config = dict(
    n_layer=10,
    d_model=192,
    n_head=2,
    n_kv_head=1,
    head_dim=96,
    d_mlp=1152,
    vocab_size=1334,
    activation='tanh_gelu',
    norm='layernorm',
    norm_place='pre',
    norm_eps=1e-05,
    positions='learned',
    qk_norm=True,
    attn_scale=0.102,
    bias='all',
    tie_embeddings=True,
    parallel_block=False,
    init='normal',
    init_std_qkv=0.0337,
    init_std_o=0.0418,
    init_std_up=0.0482,
    init_std_down=0.0482,
    optimizer='soap_variant',
    lr=0.0142,
    lr_mult_qkv=0.7,
    lr_head=0.00847,
    warmup_steps=48,
    schedule='wsd',
    decay_fraction=1.0,
    decay_shape='linear',
    final_lr_fraction=0.1,
    batch_tokens=131072,
    seq_len=256,
    doc_mask=True,
    train_tokens=387900000,
    steps=2960,
    dataset='wikipedia_en',
)
Each number is 128 + 32 x the weight over its row's rms, rounded and kept within 0 to 255. Layers, rows and columns count from 0. The size above them is the row's rms in percent of the matrix's.

# layer 5 MLP up, 1152x192, rms 0.0481, rows 507-559, columns 64-127
size [ 98  93 106  90 101 103 106 100 100 104  96  93 107  92  97  97  97  95  91  94  97 102 103 101  94 109 104  95  95 103  99  96 105 107  92 103 104  93  93 111 100  97 103 100  93  99  94 101 107 101  93  97  92]
[[ 17 177  94 105 125 121  88 172 139 149 118 107 138 164 139 183  96 111 160 131 156  77 110 120 115  92 156 177 151 156  79 139 192  97 101 174  69  95  95 110 115 136 143 126 124 123 181  87  69  72 119 107 130 118 123 116 137 147 119 163 182 102  81 127]
 [153 120  91  77 100 129 112 121 165 115  96 105 122 155 162 142 111 160  94 126 130  74 118  61  98 130 133 110 193 133 105 104  79 154  87 154 131 210 119 166 138 108 136 167 159  34 136  84 105  71 128 123 146 147  94 140  88 148 170  98 126 144 105  90]
 [180 152 122  86 158 101 106 126 121 104 111 140 123 118 128 101  88 136  47 107 106  92  99 116 115 133  94 143 143 118 173 144  78  94 162 134 123 127 134 149 154 100 169 167  79  88 141 126 125 140  88 126 128  95 105 161  85 107  36  89 129 141 117 151]
 [ 95 104  49  83 117 188  97  86  68 172 131 143 103  74 145  94 147  83 108  61 132 107 174 121 122 139 164  92  78 129  94 122 111 122 159 161 139 151 108 151 141 114 131  45 144 115  91 164 145 133 144  95 147 143 117 116 141 133  99  99 160 181 156  82]
 [124 137 119 112 171 164 106  46 113  87  54 156 119 103 181  88 128 136  98 172 152 122 155 102 151 138 106  82  98 163 107 114  87  87 157 108  87 100 164 104 139 106 173 172 120 176 108 102 153 104 132 135 123 122 199 135 146 138 137  74 141 117  97 109]
 [122  75  93 150 140 120 166 110 155 156 170 149  93 168 150 118  93  67 161 138 110 140 125 142  73 144  87 116 130 195 187 132 141 165 145 137  64 111 116  98 123 100 126 140 124 131 148 189  91 131 117 117  76  86 122 117  97  73 103 108  95 177 106 114]
 [142 105 191 190 118 146 115  94  84 147 101 157 119 156 157 139  98 167 157 120 175 162 170 126 115  95  98 143  77 182 117 148 128 110 215 146 120 139 171  88 156  80 167 127 102 183 102 147 160  70 122 152 166  96 124 123 189 146  97 138 145 112 114 185]
 [ 86  99 127 208  98 100 138 107 105 117 137 160 131 122 129 162 150  92 121 106 142 118 160  78 119  60 132  97 120 132 142  75 154 104  80 121  49 188 172 106 109 166 149 102 154 142  54 122 118  88 100 118 162 112 143  96 148 114 117 130 148 123  82 196]
 [116 103 173 113 118 168  55 102  89 140 118 119  95 105 129 146  59 104 165 116 170 114 136 176 124 127 118 129 101 109 164 111 184 132 115 159 105 129 151 112 174 130 183 155 133 158 148 171 123 179 145 170  85 104 158  77  82 152 105 109  88 102 138 169]
 [118  96 109 177 127 147  77 113 168 105 100 161 153 138  96 125  55 112 138  85 119 108 145 166  86 147 153 139 103 167 117 174  97 130 159 109  39 118 128 156  79 151 123 158 130 110 142  92 100  75 152 165 145 126  92 164 139 151 122 121 128 126 119  70]
 [142 157 128 181 125 148 103  84  86 135 170  96  68 167 117 128 106 143  57  89 131 104 140 148  96 136 138 171 150 125  95 174 156 120 103 120 169 154 102 158 129 164 145  83 122  70 121 179 109 131 173  90 161 107 157 171 109  80 131 167 117 160 128 179]
 [112 137 106 111 126 145 184 139 114 150 179 144  96 144 151 122  87 153 121 192  98 145 136 120 143 111 133 152  68  81 111  64  83 142 123 125 148  45  80 160 145 153 164 115 123  81  89  97  76 121  99 185 102 137  81 124  64  51 135 187 130 146 162  89]
 [155 119 121 176  94 130 103  68  99  99 133 152 170 126  65  91 110 138 100 130 117 148 136 129 167  70 118 155 178  35 128 102  77  91 147 139 102 117 165 125 147  95 152 149  78 126  83 158 106 139  86  74  50  84 172 119  75 130 168  84  85 137 103 131]
 [122 117  76 150  74 125 167 134 188 124  93  88  77 143 137 179 120 150 146 151  89  91 193 118 128 166 140 136 124 108 110  69 200 126 182 155 146 110 175 198  95  81 136 161 122 158 123 125 137 106 178 155 129  58 109  96  73  98 164 143 136 141 109 150]
 [178 149 144 104 145 145 137 131 177 112  98 122  79 109 158  86  99 127 164 184 144 133 149 102 141 182 127 123 177 138  86 145 146 103 114 135 126  86 129 121  91 127 156 120 196 131 101 126 124 158 148 136 143 121 151 106 203  88 108 123 109 140  83  89]
 [167 196 157 136 124 127 109 162 142 182 166 183 119 100 181 137 114 144  99 132 131  63 111 132 143 127 150 168 144 101 128 134 189 125 138 144 107  96 181  37  62 108 123 128  74 133 117 105 114 138 187  71 184 154 112 111 104 137 167 143 166 102 105 108]
 [109 129 150  75 150 100 101 122 102  42 127 130 165 170 118 176 177 103 132 165  82  99 156 116  88 148 112 149 117 117  68 133  87  94 118 102 112 149  91 123 124 137 146 108 147 133 126 104 115 158 122 143  91 155 130  62 146  94  67  88  77  87  90 202]
 [122 161  98  85 152 197  81 117 106 147 149  71 123 143 157 148 133 165 152 137 127 122 128 128 101 127 105 120  97 161 104 171 100 120 150 187 115 154 121 128 153 131  60 110  72 130 115 107 147 171 121 141 175 119 124 112  68 121 118 175 113 138 144 100]
 [ 89 103 160  93 174 132  93  76 108 157 121 134 132 107 112 112 112 144  53 165 139 119 178 124 136 105 111 125 118 139 117 123 100 117 158 125 123 141 126 124 126  88  85 162 162 130 111  79 106 162 171 130 163 214 145 144 128  65 169 146 127 141  98 183]
 [130 133  88 129  97 177  75 147 118 189 131 127  92 117 146 109 172 147 105 112 165 198 172 102  96 103 111  44 183 122  80  92 126 121 159 143  86 156 169 163 122 160 107 115 123 104 123  99 121 146 121 127 106 134 135  37 122 125 110 127  66  76 147 146]
 [138 153 108 166 158  99 113 116 161 170 122 161 142 132  88 141 135 129 128 172 177 161 132 122 165 115 127 124 127 186 113 133 166 156 121  97  94 140 142 156  81 105 116 177 116 143 185 134 140 111 170 145 145  74 181 111 122 117 152 140 136 135 117 100]
 [106 133  95 179 134  93 139 155 166  53 121 130  48 116 174 147 151 125  95 118 113 143 141 105 119 128 113 114  69 128 153 155  90 130  63 128 209  47 100 138 169  80 130 103  95 104 122 165 141 151  78 117 181 154  88  94 111 129 148 122 161 118 162 132]
 [111  78 191  74 135 123 172  96 136 131 179 160 105 109 102 109 108 102 146 162 156 142 144  76 110 107 100  94 121 129  73 150 147 119 179 103 144 103 166  94 172  90 124 157 104  78 106  88 157 148 116 130 137  96 103 138  98  94 164 103 136 117 105 107]
 [136 121 112 109 128 173 146  95  99 100 118 176  84 175 120 102 133 123 112 105 152  89 159 114 100 156 157  93 180 132 144  89  54 122 112  85  98  83  86 133 115 137 141 170 124 159 123 119 175 118 114 137 135  75  99 120 187 154 102 142 168 139 118 135]
 [104  91 142 150  96 163 148  85 100 110 160 131 122 138 109 151 128 106 162 124 161 154 140  65 144 123 136  88 183  93  69 123  97  94  62 128 128 109  93 152 123 133 142 144 166  88  60 102 163 148 137 139 153  79 119 119 161 170 125 129 120 148  98 148]
 [125  98 173 135  77 109 112 145 105 137 156 119 154 111 130 139 152 168  70 124 120 169 134 157 103  58 128 132 140 116 140 101 128 156 179 154  80 155 162 130 122 102 102 108 123 116 101 126 131 144 137 151 219 158 173 130  98 176 100  93 102 106 137  76]
 [136 165 149 106  76 149 131 140  89 130 170 106  73  86  57 147 150 133 129 127 103 156 130 113  68  92 166 191 147 109 101 183 135 105  91 142 153  95 172 151 116 198 119 118 190  97 139 116 161 155 155 138 142 130 114  80  77 118 131 150 179  94 175 108]
 [121  99 107 129 131 180 121 148 135 168 105  74 118 173 171 150 115  89 108 177  96 132 119  93 140 106  67 130  97 120 100  83 113 105 236 135  95 124 148 115  63 154 128 105 177 148 140  96 119 150  95  84  58 137 137  85 102  92 148 114 141 112 149  97]
 [147 132 158 159  97 153 162  95 140 129 156 120 107 136 188 157  86 197 117 165  99 171 153 147  80 145 133 110 128 161  81 129 133 119 113 149 121 115  96 160 120 201 193  65 125 130  79 145 129  69  98  92 154 143 167 154 175 158 187 157 130 138  56 135]
 [153  93  79  91  90 106  96 174 129 177  70  79 124  66 135  94  77 112 148 121 140 166 141 194 152  80 140  41 127 144 145 122 156  74 153 113 130 109 126 124  35 115  80 117 110 118  86 178 154 140  96  88 196 148 136 116 153 124 147 122 142 120 196 186]
 [133  92 115 169  68 108 188 133 152 111 139 150 136  80 130  86 103 117 117 120  93  97 131 124 121 120  87  84 126 141 100 208 175 131 136 127  89  98 127 100 138 141 121 130  97  90 130 109 170 109  94 102 139 111  94 166 112 159 146 139 170  88  89 148]
 [165 177 129 156 135 119 168 138  71  93 124 127 181  85 167 105 188 157 151  66 204 137 121 207 121 110  70 157  92 131 135 100 155 130 106 152 135 163 158  95 125 169 122  94 145 149 150 123 101 102 121  52 146 176 190 119 108  86 146 110 168 113 162 125]
 [100 103 143 100 134 114  64  98 117  98 131 196 126 129 139  94  79 114 147 136 131  62 120  95  73 167 127 174 158 122 104 112 169 134 115  98 176 192 154 113 144  89  93 168 136 137 119 114 136 108 102  62 136 132 151 170 160 123 142 112  96 122 186 105]
 [ 52 155 114 145 126 112 152 140  57 125 129 112 142 161 150 118  99  75 164 180 109 119 103 127 167 122 103 120 129 108 128  94  82 167 153  94 152  85 171 145 175 143 169 163 114 117 121 124 169 101 121  93 109 141 157  72 108 132  95 137 116 174 158  92]
 [ 93 148  87 115 168 109 148 111 107 156 140 111 198 114 165 139 133  88 114  85 124  28 173 114  91 162 140 142  99 135 165 133 133 152 162 129 132  82 158 111 145 103 144 113 136 103 123 174  99 129  73 175 146 122 107 141 107 111 135 110 139  85  96 121]
 [101  79 129 118 133 137 143  59  97 139 124 206 150  87 178  98  79 124 158 139 122 110 104 115 104 169 104  91 144 100 113 138  63 150 162 116 114  68 138  90 152  99  63 114 183 127 134  47  92  97 157 106 173 109 173 137 133 113 188 112 164 112 154 137]
 [110 125  92 146 142 141 108 130 121 187 133 139 161 155 126 107 138 155 104 141 143 106 123 158  92  71 174 117 146 106 118 156 148  90  73 194  76 142 147 134  62 111 182 162 114  98  59 134 125 131 102 218 166 153 104 146 160 117 142 148 102  96  98 114]
 [ 82 150 133 129  91  86 136  99  83 111 132 153 153  54 179 113  90 119 187  91 115  99  80 183 139 148 114 167 146 100 105 158  87 121 108 151  87  48 111 101 112 165 197  65 158 151 152 139 139 151 178 154  87 124  70  93  98 128  66 106 119 127 157 211]
 [149  89  95 142 130  41 140  94 157 137 106 144 150 137 169 176 128 124 149 120 116 135 117 142 151 149 124 115 115 136  84 230 144 125 165 111  97 122  90 131 198  96 123 109 104 114 108 116 136 111 119  89 173  77 152 113 148 124 137 204 126  96 131  99]
 [164 133 208 170 102 169  74 121  88 119 152 156 127 106 107  82 121 117 109 130 162 127  72 165 137  96 111 164 186 137 140 162 137  81 148 151 173 123  63  88 132 164 155 169 109 128  69 102 135 114 172 156 150  99 165  71  58  99 117  95 110 101 113  79]
 [ 71 165  68  92 133 191 141  99 125 160  77 111 113 155  98 119 124 125 166 104  87 127 129 121  91 105 129 164  73 153 153 174 138 137 136 219 155 123 184  65 110 109 114  69  89 155 141 157 172 141 143  63 167 122 131 110 163 143  60 147 172 111  76  89]
 [149 123 114 137 104 152  72 179  94 129 148 176 114 164 146  98 131 151  98 117 107  97 117 146 135  87  90 147 107 178 109 127 137 157 109  71 166 136 121  83  98  90 162  63 155 103 107 127  99 164 140 162 152  88 169  95 113 116 120 147 126 129 119 166]
 [ 86 140 104 118 148 145 121  90 113  98 108  84 101  87 101 155  94 159 149 141 143 147 116 139 144 159 132 175 165  77 113  79 111 173 151 100 112 169 137 164 164 142 156 178 167 109 134 156  85 174  52 144 121 100 116 161 147 198 146  84 144 118 175 173]
 [149 112 123 173  96 153 129 114 143 110 104 132 103 120 149 139 143 116 124 163 134 131 147  66 122  98 100  88  99  72  96  84  85 108 123 186  66 126  90  92 164  92 114 123 129 181 145  96 101 143  92 109 157  68 156 166 208 125  98 122 115 166 107  82]
 [ 88 149  97 137 151 138 147  97  96 105 103 125 133  78 119 171 174 154  87 106 120 137 131 153 128 117  70  45 113 106 169 200 140 151 183 119  85 182 109 131  81 186 164 164  84  86 146 128 136 164 154 129 111 105 120  89 157 104 158 120 149 137 174 127]
 [173 151 182 165 196 111 122 119 104 159 144 129 115 126 147 137 120  76 120 163 156 107 157 184  72 126 106 133  99 130 107 167 100 135 100 198 160 136 165 104 112 150 169 127 166 113 105 123 134 140 102 174 167 109 125 128 129 167  77 123 155 104 166 151]
 [ 86 153 110 116 118 174 122 104 160 104 163 109 135  75 126 105 115 202 121 134 135  99  90 132 128 174 147  96 226 159 116 121 166   0 135 130 130 137 111 150 112 156 119 107 142 148  80 135 118 110 129 158 110  86 198 126  88 143 152  87 155 140  68 119]
 [168 136 112 156 138  70 175  94 117 106  98  96 141 123 165  51 165 153 163 148 183 172  63 139  89 124  94  92 108  99 156 187 119 123 105  86 106 132 110 130 172 119 177 161 133 152  95 135 123 164  97 173 141 167 120 151  74 136 145 158 104 154 120 171]
 [132 129 141 129 164 123  85 130 119  94 100 118 160  78 134 136  96  86  68 148 145  99 133 152 132 120 118 131 124 139 154 118 143 126  98  93 177 163 129 106 180 118 187 170  93 137 109  78 123 158 125 124 186 194  90 100 117 126  79 128 195 121 140 131]
 [ 71 137 155 121 112 128 122  39 153 183 114 149  92 129 174 151  59 100  96 169 124 145 147 204  71 124 124 123 141 104 130  82 144 102 124 118  72 189 140 106 120 141 151 165  94  95 100 131 155 101 107  98 114 125 182 153  95 116 123 158 179 159 100 117]
 [100 114 129 134 116 155 116 177 140  82 120 181 168 162 167 119 155  80 103  80 105  70 149 125 130  95 112 115 106 143  98 128 158 130 161 146 209 149  85 132 105 105 106 109 148 128 167  96 113 143 102 118 157 142 120 123  68 155 137 158 114 182 124 165]
 [135 175 122 136 163 183 152 158 115  92 114 141 195 122 106 131 136  80  92 124 108 114 128  96 171 136  85 125 160  30 123 124 107 146 133 116 149 124  92 142 144 162 138 143 148 152 141 113  65 146 125 120 146 123  91 137 144  99  99 122 152 115 173 176]
 [161 161 154 103 129 166 132  80 166 174 137  80 113 149 166 117 137 127  41  64 123 122 148 105  88 161 126  69 128 134 112 154 137 151 150 140  99 141 171 127 135 132 177  90 128 134 134 124 100 143 147 107 137 117 154 121 184  95 160  96  97 142 212 188]]
# layer 5 MLP down (transposed), 1152x192, rms 0.0481, rows 507-558, columns 64-127
size [ 95  92 104  88 107 105 108 110  95 109  98  87 113  94  95 104 101  93  89  99  89 103  99  99  94 109  96  99 102  97  99  99 102 101  95 106 104 103  97 107 103  96  93  99  91 100 101 107 111 101  95  99]
[[120 152 130 114  55 104 173 121  81 118 167 168 149 159 124 147 197 157  85 128 111 124 157 112 172 135 120  50 138 105 167 182 114 187 123 146 194 126  87  98  98  78 131  71  62 157  76 165 104  86 120  98 140 101 207 137  69 133  62  95 139  88 133 116]
 [141 152  75  28 126  89 150 164  57 115 144  96 111 119 142 130 135  81 170 162 129  64 146 139 123 157 104 154 131  99  98 112 186 139 106  80 175 115 111 133 122 152 132 123  67 167 156 123 129 102 137  82 166 140  90 108 152 121 124  56  76 191 130 103]
 [208 100 171 112 107 141 131 138 120 117 181 152 102 157  70 162 113 158 130 120 151 117 142  85  97 127 117 103 152 138 131 157 102 130 190 148 113  94 126 108  88 114 146 170 124 142  72 125 163 205  72 104 111  92 129 149 166  91 126 129 142 105 109 177]
 [166 192 141 170 154  40 180 173 142 124 170 148 123 159  95 114 157 200 105 180 140 134  76 164 120 107 106 189 165 124 130 139 116 119 115  90 127 100 123  99  97 125 136 186 137 111 197  85 118  92 139 181  78 134 120  92 112 101 191 139 132 101 129 145]
 [120 180  82 130 200 128 159  78  79  71  84 133 164 113 118 162 151 173 141 121 132 103 129  79 127 140 102  97  88 129 124 158 143 140 140 122 112 170 113 172 155 132 136 122 150 203 148 142  98 101 118 125  90 131 145  92 136 132 131 129 172  71 127 177]
 [173 165 108 182 138 120 193 101 159  80 149 161  92 150 105 175  74  67 115 160  87 174 118  84 100 129 117 137  99 164 190 108  99 137 164 105 125 149 159 132 116 125 192 121 113 117 161 156 104 143 127 133 110  82 197 142  67 159 154 122 146  99 135  70]
 [178 126 127 142  88 199 184 166 185 185 128 132 128 109 161 131 113 147 109 109 100 154 163  80 103 155 129 190 138 151 113 120 135 162 173 101 112 160 118 139 140 146 139 182 146  80 126  95 136 126 131  90  66 135  92  99 144 150 144 115 151 115 119 106]
 [ 76 122 148 154  67 104 125  89 109  92 100 156 175 118 127 158 135 102 121 103 125 164 143 151 181  95 131 143 127 151 148 113 162 180 145 141 125 146 115  46  98 157 119 147  91  62 127 147 109 114  87 100 116  97  92 128 114  55 163 111 102 167 102 116]
 [117 142  73 138 104 177 160 122 102  68 109 127 160 183 130 133 159 195 162 143  86  49 104 126 148 132 111 138 124 100  92 162 127 137 188  51 104 105 135 106  69 159 149 137 121 119 176 145 104 135 115 117 180 127 164 107  89  86 134 145 168  99  98  57]
 [142 134 106 158 125  87  90 118 169 128  67 176 129 137  80 139  87 138 125 144 196 155  91 119 125 143 153  60 102 152 109  64 110  80 151 108  34 136 145 134 101 114 183 100 145  73 101  98  92 127 143 136 119 154  75 135 161 102 152 110 122 129 183  95]
 [111 123 132 135 112 156 116 153 146 127  47 175 121 124 114 202 141  92 112 168 123 123  96 117 178 150 122 136 124 170  79  61 111 135 137  77 113 153  69 127 144  88 129  69 133 124 170 193 147  93 141 153 118  88 141 110  89 191 116  94 105 107 172  81]
 [107 195 114 121 109  86  76 109 104 104  59 109  84  86 147 127 142  92 188 124 172  91 155 115 132 115 126  85 155 156 109 127 183 128 122  97 118 191 162  91 153 122 163 133 116 143 147 182 149 113 107  54 131 131  81 137 135 123  82  76 112 108  99 173]
 [ 72 107 108 117 151 119 166  71 158 108 154 121 181 121 135  99 122 132  94 154 151 141  50 132 160 152 122 190 134 143 213 104  84 111 107 168 112 104 130 136 127 157 111 205 170 124 148 195  70 128 167  89 106 149 125 104  56 112 112 104  88 159  98 157]
 [193 163 141  83 130  60 147  87  98 140 130 153 122 123 132  43 113  95 104 119 139 122  71 149 104 110 155 141 115 131 116 159 116 166 144  73 143 127 108  64 182 136 134  85 161  95 152 153 127 145 116 141 128 213 136 170 158 154 114  92 135 117 140  75]
 [164 129 114 107 145 123  63 107 158 138 145 172 135 210 128 192 110  88 172 121  84 137  96 182 141  84 146  99  92 158  98 179 133 119 109 151 133 156  94 148 143 141 102 126  93 134 121 113 120 124  98 139 171 136 145 157 133 105 152 123 120 128 149 131]
 [148 101 191 106  93  89  38 130 100  99 107 154 172 191 112 109 157 186 137 154 110  74  81 105 150  95 134 104 111 147 120 110 155 148  92 153 112  86 120  86  92 156 123 159 130 170  73 146 162 118 146 106 133  91 156 146 110 132 162 128 161 112 124 119]
 [111 137 101  92  95 119 100 141 101 141 110 163 123 190 179 146 119 118 127 178 112 150 170 116 129  90 147 117 123 131  58 163 109  97  91 111  75 149 100 167 119 130 135  88  69 137 154 160 161 129 112 162  88 187 141  95 157 130 110  82 151  95 120 149]
 [134 146 114 161 124 123 159 149 115 113 157  80  96 153 144 109  96  91  84  95 115 137 141 134 200 144 120 217 120 127 104 141 175 110 134 135 221 120 140 111 136 131 171 160  84 126 124  91 118 176 138 151  95  70 105 141  96 136  71 144  83 109 129 142]
 [128 135 133 150  87 155 155 164 156  55 108 137 115 133 121 183 136 154 186 104 123 170 165 162 102 132 138 150 119 120 139 146 116 116 125 119 123 143 158 103 163  89 125 155 108  79 126 229 144 122  63 106 105  38 125 173 100 133 102 121 138 138 147  81]
 [168 121 109 126 168  91 149 101 137 154 121  90 121 105 168 146 226 106  66 147 112 145 110 134  58  77 146  92 125 106 148 157  80 124 170 200  87 110 144  96 137 107 127 106  90 130 119  93 143 131 168 148 119 177  98 109  69 115 129 163  79 113  72 131]
 [131 114 133  95 148 199 158 110 111 113 145 131 103 115 139 115 158 105 148 115 137  61 119 150 123 158 155 118 113 116 185 113 121 137 142  64 153 137 161 111 182  90 144 110  81 165 143 182 111 144 150  69 144 157 100 100 137  85  32 133 112 192 122 150]
 [ 86 176  78 113 114 120 136  73 163  89  90 170 129 138  54 111 132 153 152 108 110 146 116 195  76 110 137 148 144 148 229 128  79 135 118 149 101 124 132 126  76 157 138 128 101  97  96 151 107  91 157 117 132 125 110  72 107 142 174 151 163  67 145 118]
 [136 119 183 161 103 135 159 108 158  67 175 100 131  70  71 139 131 154 156 101 126 103  84  73  48 159 126 153 161 121 122 144 177 113  90 138  86 105 148 137 177 116 102 143 171 108 166 117 181 167 185 155 184 150 154 116 125 104 131 139 161 102 137 112]
 [193  70 145 147 155 101 105 124 146 149 112 128  81 142 121 124 108 203 124 150 122 136 145 223 162 117 182 126 132 183 137 176  78 110 149 123 146  59 172 190 127 130 110 192 145 137 135  99 113 113  83 120 146 111 133 103 125 172 110 136 151 164 122 156]
 [145 157 131 197 125 115 128 131 127  99 123 130  99 112  94 156  97 130 104 101 102 144 161 126 142  99 146 115 117 169 129 203 102  77 122 124 122  94 116  99 139 154 103 117 159 137 203 106 162  93 134 115 139  94  97 104 102  86 145 116 136 125 147 119]
 [176 130 120 174 135 129  88 117  93 118 142 163 127 109 171 112  91 155 119 136 174 112  86 174  89 104 119 125 150 109 152 141 117  98 175 148 183 163 168 113 135 142 141 100 124 132 109  76 166 120  93  93  90 112  98  82  91 136 174  80  90  84  87 120]
 [ 78 128 192 192 183 145 171 137 116 177 121  63 127 108 144 178 152  99 139 149 153 157 135 146 185 153 149 118 118 113 157 133 159 135 190 145 160  97 142  97 121 197 147 102 132  94 107 133 137 133 131 126 169  77  47 162  93 117 128 168 138 133  50 143]
 [134 130 120 116  98 152  80 134 116 149 168  65 142 118 134  61 180  87 174 190 101 128 197 148  58 180  71  84 155 116 171 146 103 139 138 133 126 138 126 107 210 165 117 119  76 124  67 126 158  87 101 111 141  45 162 138 114 167 123 109 134 162 165 131]
 [149 162  54 154  80 154  99  87 121 103 178 128 107 160 169 114 115 170 132 100  88 137 141 172  93 113 175 188 177 125  93 137 141 134 110  80 135 198 109 185 162  97 116 159  94 102 108 127 117  87  47 160 154 112 165 120 197 151 111 188 129 174 117 159]
 [152 113 136 138 117 166 137 123 132 162 135  92  81 130 138 115 141 142 114 139 206 148 156  56  98 131 179 110 122 182 152 133 166  96 124 136  80 135 113 104 130 161 146 147  86  93 170 116 118 141  83 170 170 160 153 158 122 135 129 149 132 221 136 218]
 [149 176 146 172 112 143 143  65  99 107 152 157 138  85 125 121  85 188 131 119  79  93 115 185 115 177 125 127 177  51 135 136 135 115 163 141 106  93  88 160 174 164 125 129 166 116 103 155 113 137 136  89 149 158 130 150 132 166 127 163 125  98 105 169]
 [ 71  67 119 101 149 158 106 139 101 140 120 173  93 110 103  54 130  76  96 146 110 178 151  97 133 126 143 120 128 122  92 147 158 155 161 175 154 110 127 135 102  83 105 123 114 141 114 119 190  94  77 107 140 154  53 152 169 145  78 164 138 133 106 172]
 [154 142 121 146 102  92 105  92 124 168 154 123 131 148 133 125 117 113 115 102  88 111  84 132 161 140 121 126 138  89 143  97 163 130 126 122  97 138 160 116 138 151 148 153 175 125 138  83 137 134 119 103 202 129  80 160 140 127 158 176 132 178  65 148]
 [149 151 124 101 152  97 107 117 114 159 173 159 116  83 115 112 130 111 116  99 131 144 111 190 116 156 124 144 124 155  88 107 107 137 124 140 171 112 101 133 202 126 106 232 155 121 173 101 119 102 123 117 100  85 127 164 112 109 108 135 114 129  93 186]
 [110 144 101 129  86 102 163 144 149 125 149  33 120 187 141  80 106 138 150 144 152 131  59 131 211 188 197 130 191  78 187 167 161 152 129 115 148  70 170 128  92 141 126 114 122 123 180 159 142 110 117 116 145  94  92  94 164 135 152  98 110 160 136 146]
 [119 166  99 167 115 109  76 141 214  86  95 153 180 169 115 149  77 168  70 108 141 126 138 140  96 157 171 171 120 110 147 101  84  97 140 149 111 117 131 142 126 120  87 190 108 178 168 123 117 108 124 120  89  97 141  90 155  80 113 117 183 122 134  47]
 [121 163  64 118  98 116 156  65 137 139 135 134 128 140 195 153 130 114 160 134 151 121 146 124 137 104  95 110  74 196 107 103 123  64 149 128  77 129 136 139 203 190 138 157  75 137 186 138 151 118 100 106  98 146 119  65 127 136 206 139 152 152 151  79]
 [131 141 139 142 119 147 178 106 119 178 127 145 170 143 147  89  83 111 120 168 140  98  93 124 168 125 110 130 148 136 145 134 106 131 103 103 134 106 107 164 140 121 180 143 169 168 155 122 136 139 190 145  92 163 144 131 139 144 124 112 177 103  84 116]
 [126 119 131  81 107 128 122 159  88 147 122 139 178 159 149 195 132  63  80  74 124  87 133 138  99 160 161 118 148 144 123  66 224  94 134  97  96 149 156 153 158 150  91 195 151 112 120 115 101 151 115  74 123 118 122 124 178  80 145 115 116  69  68 116]
 [144 116 160 141 159 115 167 118 127  58 206 151 130  80 158  93  79 130 128 139 167 151  86 146 141 103  98 156 148 177 174 168 130  90 158 146 134 112 140  77 100 125  98 114  87  89  92  60 103  90 115 161 132 105  92 113 132  84 171  83  76 106 137 132]
 [ 67 146 146 122 126 115 137 187 175 103 104 182 139 169 143 121 125 131  57 113 108 121 124 104 115 114 143 141 176 137  98 149 138 124 132 158 120 136 136 156 114 118 111 101 105 146 189 131 149 145  96 108 156 183 156  87 127 134 106 121  84  41 121  89]
 [108 161 114  76 112  88 152 156  74 135 100  88  97 178 140  96 138 132 157  71 162 128 119  92 192 137  96 105 111 173 110 130 166 198  93 168 133 101 122 149 175 126 128 166 158 129 144 102  99 176 140 144 160 131 103 170 192 188 128 110 103 161 111 140]
 [100  86 130 153  88 143 183 138 114 105 136 167 156 180  92  96  90 149 155 128 173 131 127 119 147 161 193 121 108 174 131 125 138 102 125 118 143  59 154 154  97 136  98 179 174 162 119  73 109 114 139 123 182 109  85 131 115 123  87 193 148 175 114  87]
 [ 97 130  96  90 118 169 102 154 103 155 105 143 151 118 103 129 117 153 123 116  95 133 111 102 185 152  61  82  77 194  92  83 167 158 123  75 101 155 118 219 152 113  90 152 170 125 168 195 175 163 149 139 169 175  91 178 113 137 168 116 202  36 140 125]
 [102 124 169 179 142 134 110 176  94 108 114 145 155 167 132  80 120 139 130 128 162  97 128  64 135 149 179 120 165 127 126  62 200 126 121 119 182 112 106  79 135  86 119 142 123 135 108 114 143 134 100  75 104 156 140  79 121 154  91 132  80 126  51 100]
 [118 167 121 113 116 136 159 160  98 127 144 153 160 100 127  74 177 154 109  88 109 147 126 144 108 113 109 100 126 132 120  95 110 118 129 105 129 139 155 135 149 147 126 173 126  36 128 186 115 121 163 127 119 145 156  61 119  62 102 102 116  86 109 133]
 [146 163 157 111 124 124 113 107 104  87 181 115 154 158 132 116 109 170 112 151  98  97 108 122 168  64 135 133 167  86 118 114  90 150  76 164 135 171 108  99 164 142  72  98 138 115 133 127 239  92  97 156 160  83 111  84 107 185 157 123 159  71 130 117]
 [123 124  90 135 110 177 182  77 119 144 132 136 108 129  91  63 151 137 132  81 187 118 122  78  97 141 142  99 102  97 118 126 138 139 152  96 136 167 134 145 139 122 133 144  77 106 129 166 107 157 135  86  94  98 165 114  66 128 119  77  68 136 133 104]
 [ 94 161 100 171 177 172 144 118 110 148 122  66  69 146 149 152 195 166 111 100 140 124 138 127 124 140  83 143 115 120 134 147 129 120 117 142 151 122 133 129 193  78 251 115 196 150  92  95 166 162 114 166 130 126 154 108 122 110 121 148 123 129 176 145]
 [132 121 122 123 152 163 184  86  95 122 173 106 121 135 164 165 163 107 143 165  73 108 112  96 119 125 116 123 158 162 111 113 171 120 141 154 116 137 111 117 156 119 123 154  77  94 115 125 126  61  89 132 125  78 157 163 124 139 126 102 167 117 133 168]
 [ 94 144 108 141 139 128 108  93 103 147  99 107 113 191 134  66  76 160 110 165 161 108 124 101 168 203 122  83 140 165 123  95  73 172 134 146  88  68 119 110 145 120  65  91 133  88  75 116 127 131 210 126 146 116  60 111 153 187  99 113 145  92  76  73]
 [111 148 115  87 112 108 149 118 151 160 135 108 132  87  96 132 131  92 104 159 156 116 158 118 128 136 174 137 132  84 154 174 108 150 124  76 141 157 132 117 191 112  98 131 129 172 161  98 127 106 108 143 166 114  70 166 102 130 137 135 108 128 131 138]]